From a checkpoint of a small transformer trained on Wikipedia.
Training: a variant of Muon for these matrices, 106M tokens, 12879 steps.
Each number is 128 + 24 x the weight over its row's rms, rounded and kept within 0 to 255. Layers, rows and columns count from 0. Numbers have three digits each. The size before them is the row's rms in percent of the matrix's.

# down: layer 4 MLP down (transposed), 256x64, rms 0.0569, rows 24-70, columns 0-63
# up: layer 4 MLP up, 256x64, rms 0.286, rows 25-70, columns 0-63
down24 108:183129165095106112111115146155149120167053135150115113097124136123126112116110152145135119123134159120152139092094127133179081094115125134167121152131119101160141140133119115124126107115095098
up25 108:103174177133151145137083161131150105130182109145087130089131119107105142095119164108141116110172146087097111131122147121133165091155128134130119099122119113110129108149130157128122164108157136
down25 105:113123139148116154114123088105136133142157119092108082127115122114091169143122097092102111154083139104152118113083159128184109149155158170123130149153157113125141135123164140153153141158115135
up26 109:127126128116108122129170148096090129124139072131092160112110168082110129144084084118120143162137174122078084133106120138145136151139142119109127130125134139151122150175125176114145149126131125
down26 106:152154111141150134107119119127145115153086151060181090126151118179151148146123179136127105084156127135139138128142136134141091122150109111138108112126113109079137104089142112134101118139118103
up27 102:129126104164128065111161121139144134174080090097177118129137149157131148117157146109120132125100164131107146135104134112141131120093110159128171149126113133156157132104099134141154115082156144
down27 090:103153128108128169148110150103139136109152172141159138118146127135141138121085067116101144123075140152136139145108139162136118151134179154139101086133158128100099120131133120110097104121104080
up28 112:073114137109118086133131131155121141143110139133150097124171116100146119111170125113116125158134142133090131093110116120165181163100142143121171102130131164159127066153110117122127128100152106
down28 113:147185135148125135127119181084119143106147169124098117133149149124144135158087133116152110101145126144111086164127146123131097109089152097139101145103119123089090120125087143141122166102143149
up29 103:098167100101141147142147152099150128104144146099154158103207107069106150147135127164115120089104124135112114108162140155162146156118092132119132131126145136130131113097105117144135100153128128
down29 091:145119105117112079128118140120135189151134130144134078148110170162152112126112154076161165128122144145103124134103140066127125117118130125119145147153101100109116130160148116116148165091125159
up30 105:157113146149134122155116119136129117125156111130146163108122114153102121140150158079178172113118098150152174151108153129151123098096104134102126135132156138103125149168065109107128149158119094
down30 105:075159095110131108151127127112150115120155105163109113114130133111115166119166105143170131107107109123133146118122117132101154111148128141136101159092114122092182108140138111102127147101182185
up31 094:115120141162161155126101108120110095140116089178124143114075105109130166126105132097129109163124156111114104125051125118145172148110107136142127093154133125141118142158143145126120169108109125
down31 095:151148133142107118120100127119149129159129120103103140157159122131146115137137108134128122116214102150159107116154110151094099090110091154114141134159127139145140160129080090176136138100117154
up32 090:101120136120129127177139137161148133157114114160119098165102155137134135111081145113100120151137117067089169131104134164134143124117164107149086134136145086122127131075102085124146126134133134
down32 102:152121075136117090122131114162090106125135128140142184101147089160117121087094111113092122127149095167147123156100136132184137148169146152125128136117118118117106124161112084120116144133134151
up33 085:134164130130130143102128091099107142132145054112142148112080142140103108113100143125123104116158147127149087137153145167120142146186122124155106085102154133136114121124138133183144136119142158
down33 083:141093127130102136125166145119129126081147161143135126146165104133127128095141098118116170130113131142105125128100181083105128089110126128132155143146115132180157148135161129079081103111167120
up34 113:145098162115106179128145143147107130146094160116120163163108186136149105150135144110144105097154072161120138149139107125161107130103169140104111144101131142098150126146143106116129110147163106
down34 099:123106134121085084128132096163123115168122118118118157117146127153108140136165137109175124142125117164118150143111120128101135110088147184105138116180131161130088128116082133133128127116122190
up35 086:084126161150100124124135101159150103132124116133144124098123113171101139124107130108112139162117137162133129112099110071119097175146187126112148112127122091132126131155155098106155112122182102
down35 091:144137142160141124155130103119118133146140165184144145134155136085135089139170092116079133090109117099135120130139147121123076160114135183127088148113130135146132147107128149111121072132142118
up36 105:123134076091144145130167144115138129074130129158127140150136157083143139144139126186129138118088131102111131142111103100125104134136132116078088126128151087147141136145166118122185145145132101
down36 094:111112171180130112123138126109125118113135108106135099132144113193132136124086127071096122118160142161111123101140133138184126098123136154158159129106085143149146125118092162155105127144139119
up37 099:123159119134129144124161116090131110114130125135125144127095104102115152121142102124120140158080150173116103146149147135112142111148189109109123088160150163102098154081145116140180101129107161
down37 116:096130121119097164108082127146132158113132135140116164135132130166136093148119131132176107095162137141167159108129139122149113135106100150119103122085110090182152116168132134112086135126089102
up38 107:143178131163109158145110139096140141122176116145127098123079116095119162098123162097133154114123154140117098136115149149151096106121127092065139155123146138145157140137136084162102115121122139
down38 104:108122138150151129174127134109132157127124164112133082112121132131133124157161093099161148163138122146089128157138097154119123168128138129146124114170124088110097112124131140175133160136202110
up39 098:094148122098138158120125149113118102079125160135122171144135090136154088136119113109133100112126123073137122116123174108149158148174108115132155108114158138113109132136143116097172135084133172
down39 086:148122127149132074111113103099111107106132060130101056148120107116094134135145124154140116131152123107114140135127108154104138099133162174103112135148118125159120111140101117124172144148172139
up40 104:150163116132084170131146105071132112125106149145112148149147108114117173114079081129136127160125106120112096132130112112164133142134139136102150160142154140129167145113153186109092122137118150
down40 097:147089126139163125080113160132160130163139086096174081135103127159142083117164163122140108110109134109128131125139144133093125113123070095153092111101116117112132101129127137137133157159130133
up41 089:117079129142114164106155129126110125189176134088092132123092149131130120118109124156109150125138146140163147104105166109140097147125148095144110079161086121144168127130165135109139132119128152
down41 088:113118129097133097098109109117121137122160121108118102076119133127170134183124161110161132121124166103102163145165150151098172098150120125120129189126119125157133109141113107112124107093132092
up42 105:096141129075109106164148149115135141129116133135151156088154135109117140119133106166106106097126140154112155132132109120129129123118146183155093135130075089156157142094112175152096125155158108
down42 094:113145101154104071117149160134143104155104126098119073119139092157097148093161113122180175158134156096129138088123137136111112138169112114115089141151136121157132147148138125122107122143131126
up43 095:149179119116150150134085102113133121136113140130119111145070124102135098120143188166147151101087123118137166155105119135137118120141128177142140087136098147128182130113145151112164128108120129
down43 102:131093194109144120112134133116105105113131081176156148119120114102102116120115129130156131145151093157133123130155121118130182108135162136149117122113144095119132177104105151146180125176124114
up44 100:131152106090109134150123128112121135121135087106095087157139136137151124116134189129098110128122134135124167142092082143115141153075142104139144117160131097146135118106143124193142108120168158
down44 096:126132145105096106131117139099147168114173104121120122121135106163130129109149111140079147156088099137116119162143101100146146147130145122104094084147108174129140174116139099104097106125173160
up45 077:157122112127133085155091148130136156104108139112164084143070074100132104154155092148153149131122142155132117118132103127163132174113097114116137136148096118118174138145116152129087138149117128
down45 083:117139178119142125124137097149138128116101144139142141130063157093148083129126103182124094141148175130136067113128123106103121137121127143145135164160135104097140114112138112103132168148099115
up46 113:111157130102134136140145125161116110124113125100167148108171116082102128119148131147141135167175115125118137104133131098147139156162091124142114116166150139126117076143118090065114103139168104
down46 112:126138151149097113117114127128098120144109129102187118127072102131166113167147124106155131118159128112125129137112154102144135131111115136114126133156142130101162063165087127123170096145165163
up47 109:177161126124128159126140112101084178075134170139125147112129147113134092146132120134179095164133115143107122132153138147149113146128140119137095084099167103146109148123113142125163101133095141
down47 139:150183152108113200153166107122143138104135139141128160047147123129155124142136118142107115146132140181126128131122157114133122143126149096129085142103115128095126101141122118111109110127126097
up48 108:165102129143154152105170117118149142102109154087163134122143089158114133154123118178101124097091098107139107138085120123141112106163142100129113097119145134142134093162105148112176120160123140
down48 109:150148161140129105118077119119144088103130120157123122121081121116153170086125129088135113068169137114143102151127117132128117139126100115138147141115143118112117144131170116164126129181183108
up49 100:128142094089092156114131163119154167146114121137156128105131139111171146119118127126108132135142098129122145089138133203120093128123150123102080157134188133121146148142119122170110107121123090
down49 089:152124138123128151121127136141130096129128174152081093127135109101117087132125147103105096110095150106175147129120109155121129099143097095157126127181129097078157121122169127172131097128155117
up50 104:077143126080127130127110144105175139131102187144117138153157102083144147129130093131139106166087133126150098138079127125152153150129149140128132091151138132102161120164120107120092120121152133
down50 107:110107122133114138138144141129076110118122144139151164140157107123119141178160091155118146148176120154113092155132151099101150089095137145123139113104105129144128176156120109089116168090108107
up51 049:159137097091098147133117135167129127106116160147149124138079108113126138109111125122135123123140143125120178078150119083095101130152123147092158106109120132131120084122084136133124122141138203
down51 087:119100143148144105133148091126092110117159150112128123169175113134158135140135100134074157144102131100140144136112141139108099065109141140130152147115149131089115137112167101170143133143134077
up52 096:152126203102132151151090143105113117131133147149132135126105156163154115098126111109093121125139134173083117130120086145154142125116151116091170125121123173107132164141130092117096122098136152
down52 098:119119161135099147080103155126118134138150131147131133121089156135140094116121129133101073107120119116155108083151100129081171120138128109143128150176155120179100122148132126131165107145167160
up53 108:139146195138151101146114135088084125171121098130154171118133096115140113142133144117104120126092100139103182108147108143134135122132168167133124109114106106080126150155130156154112141130099128
down53 089:094105114182151092111142117128164119132132087117178088162136133143076157127112138140165092117129130122125144125116123146079152165116133092150144132111125144154145132137110135151114105099157169
up54 090:118117122086152134132071165121142101108130132144146146145104096117147164111138113106127147124143120166095138105128109150187113091104148143118150129153129164149076126132172147089126150108162133
down54 106:118133107091114126112146163128129091103138118096101141096161146123128104140114152131142089119127126102093116129137144168132113130106105069149087133167129075120105097152125165118122183148138103
up55 106:088177112110143155137182108136109103129166101097137104140158098106164138127137128189117132133121117099115157124110129153131124145089151104128111120116137100092130109101112172129156112120160165
down55 090:167114146156117113120120141157157127089123141141161124101094109141106142121150145107152068112144143118145138170093128129101166125119106135158165161154132137124160133164119088105074146154131110
up56 100:106125142088145113135069093128161137140140137129137130130083093098129150159095137141152104152152121164111147137155136134188121132093168151113117108093157139128114111116142084160138129142111096
down56 105:148096099129115101180167149138075093162158131144139108088116123162146115116145137103101133137131138131167121142136125141075138140152112113146136125125115102106147066135134178127141150138147156
up57 100:076127111116097174138141117118150131111122103176118155170112124102140120121108157124132149158123151146083137147135124113152156144122107088122156141079143136113101103138174119081147155090117142
down57 093:143121117141180128113145142157096126159114141129163083160084130123139110138152147128119127087143137078111134137097089158099118123141142172138128133160099097143135144150114140124153160158071141
up58 091:136123164118158112123074120124111110168178128130143132167148146154170081129144113077153123132125101127099151121118139163107108134099096139119142123160124081165116121105114125119167142158153127
down58 098:159154134091139148096130103111113114125157104152190124140092179120113128111105119086186131140125137096159123094105150121127099163155129124101108121151157123134109110120141146173121100129120103
up59 117:122119167088120130124095124094141085109129142103158113128165147147111150136136149126158136104165146142097137110093131131156150080110114103101104109140105064161174152128130121172126147141129138
down59 111:194105114135138146146128103138122114133132116131141144108077117105136135162102147107126126122137156120117188100142133164156131126103114153120117107125098116098132082067135139179134150102123090
up60 102:187109098119148114108090138118152089157113118149117146104122123120148179177133173108125134159102142145121137178093141110117138115141145085121144108099138137071148139137128132121095123102124122
down60 089:102156138166136144140122112107114147142125104111181099170107153154111162134112106110123123127155090128151091110130145052153133070128118125122128110147130120151119123106136145105114169142129171
up61 098:108134135158083115158148175096094158088123129148161142141106122119103121112141107165120117152098170154134124119113186117139149139128144135100104118151081119129128110100096131102159125112138175
down61 104:119160089158115161131120105105159150109150125150152109130090131099118144147143100136125144154143114161145125138107144138084119086082123143110089149104123147173095109166135099140155142091107165
up62 102:125177149122129123126116075156129111109150126076178124112170115106140147124165150130143134106147111164164166122091143133131101124128108070107139092140140135104155097092143124130112128130157139
down62 097:202114166171109133131120163134161095120142142104172143142134153130119107162099117141140108132130120132123102149152135143106114107117137127103140095154120104118105068128095108119106178133122159
up63 088:136109115136113131127113136161139180105088115100140118119128144166128107132118136093109141134087185117146174139167147148124096134156114143110111130186132114105104132148140133075165116106093117
down63 093:119106109088152129118121112144085084115128126122072168132159149131102167147110135131148127138145140127124098103173140123121142091181128144133159162095114079117103115140142103152098110136109101
up64 098:092136104182088131100134123134181162108178100150141111081126123126129124142153092144152136138130129133155138127134101094163111179090103096124123132122109135150110148113123148114138160167118141
down64 083:128159147137180128139130130094140125110111139100107123167158117141150148131108175114136103080132147131101169126120104145154167103144103138107138103133118147084144108134090152108098126075165102
up65 085:110142147153101128106129108117107148092118166128129154132160098118152143182114125121124088120095109109107161122134132079087139130151110094119169119119142162128147170131167141095173132113123090
down65 089:104165122123137156136116118117124123100186097147117076089132204116076117130153131114129138097159146155110101121129124153132119137121141157137108118139141113127078146094114133139147121116156164
up66 096:122163096173157141140182122130137167138134117125188121128139094099119103151078138151138129158111099127137112101136107128153164149130134162123111144141144123143132101140051115128125099117135113
down66 086:126105116142120133159151138156123140172107119159174130141127099138096125132125164118161120077108123146114154101115138092101122113143069100156126088124125117165150124139133127158155194120117150
up67 089:179143114125102170174162133134163140081137114126171074141135110145114158154141142103142143085114075135137122134121113129130152094106108128124105137133095154124174121152134111152127128120106158
down67 098:133121093128124101116149105102147145119165189126119081106119147160104168115117124161101145118148119098106116168132124148123112098135161157096138160153090136156162119102125109085092134148140122
up68 095:102142156089151149132157120149144136141184114123156138099112138073116097120177118133143139149101097110176096110119112092159140133130131118127077101146107130119066121140119135126143145146137116
down68 088:164116117164154128150138110104125102119106143097128096171144123176109130138105148126155110090119165127102164138126147184106149145128156127127111159146132114118150107099138091087122132177105162
up69 106:138096108120097106129103170151112106161125132135127105156123099138162145130136122109103087136164166146122134155085119124119111133138186099112156108115143132171184131127118116167119097088125104
down69 105:129114154102111136085116127104135165089148133171141118117129173128164078092149126152117100112141146126145136147122167104146112121135097098112114113125140165136151168137126110136162074142138177
up70 114:097142142077118111137172102125108104139120123104091148106133147122144178155115137104082138134152144126120141182134145105199119162134141151125157106128136146089089109121123138112131140103106117
down70 112:163159090145140112133168127126143155129117106104116141117076152129084185126151144135128132146110091123132100099094085115184148128137160130121151140122111156100118122147131117105100149105083139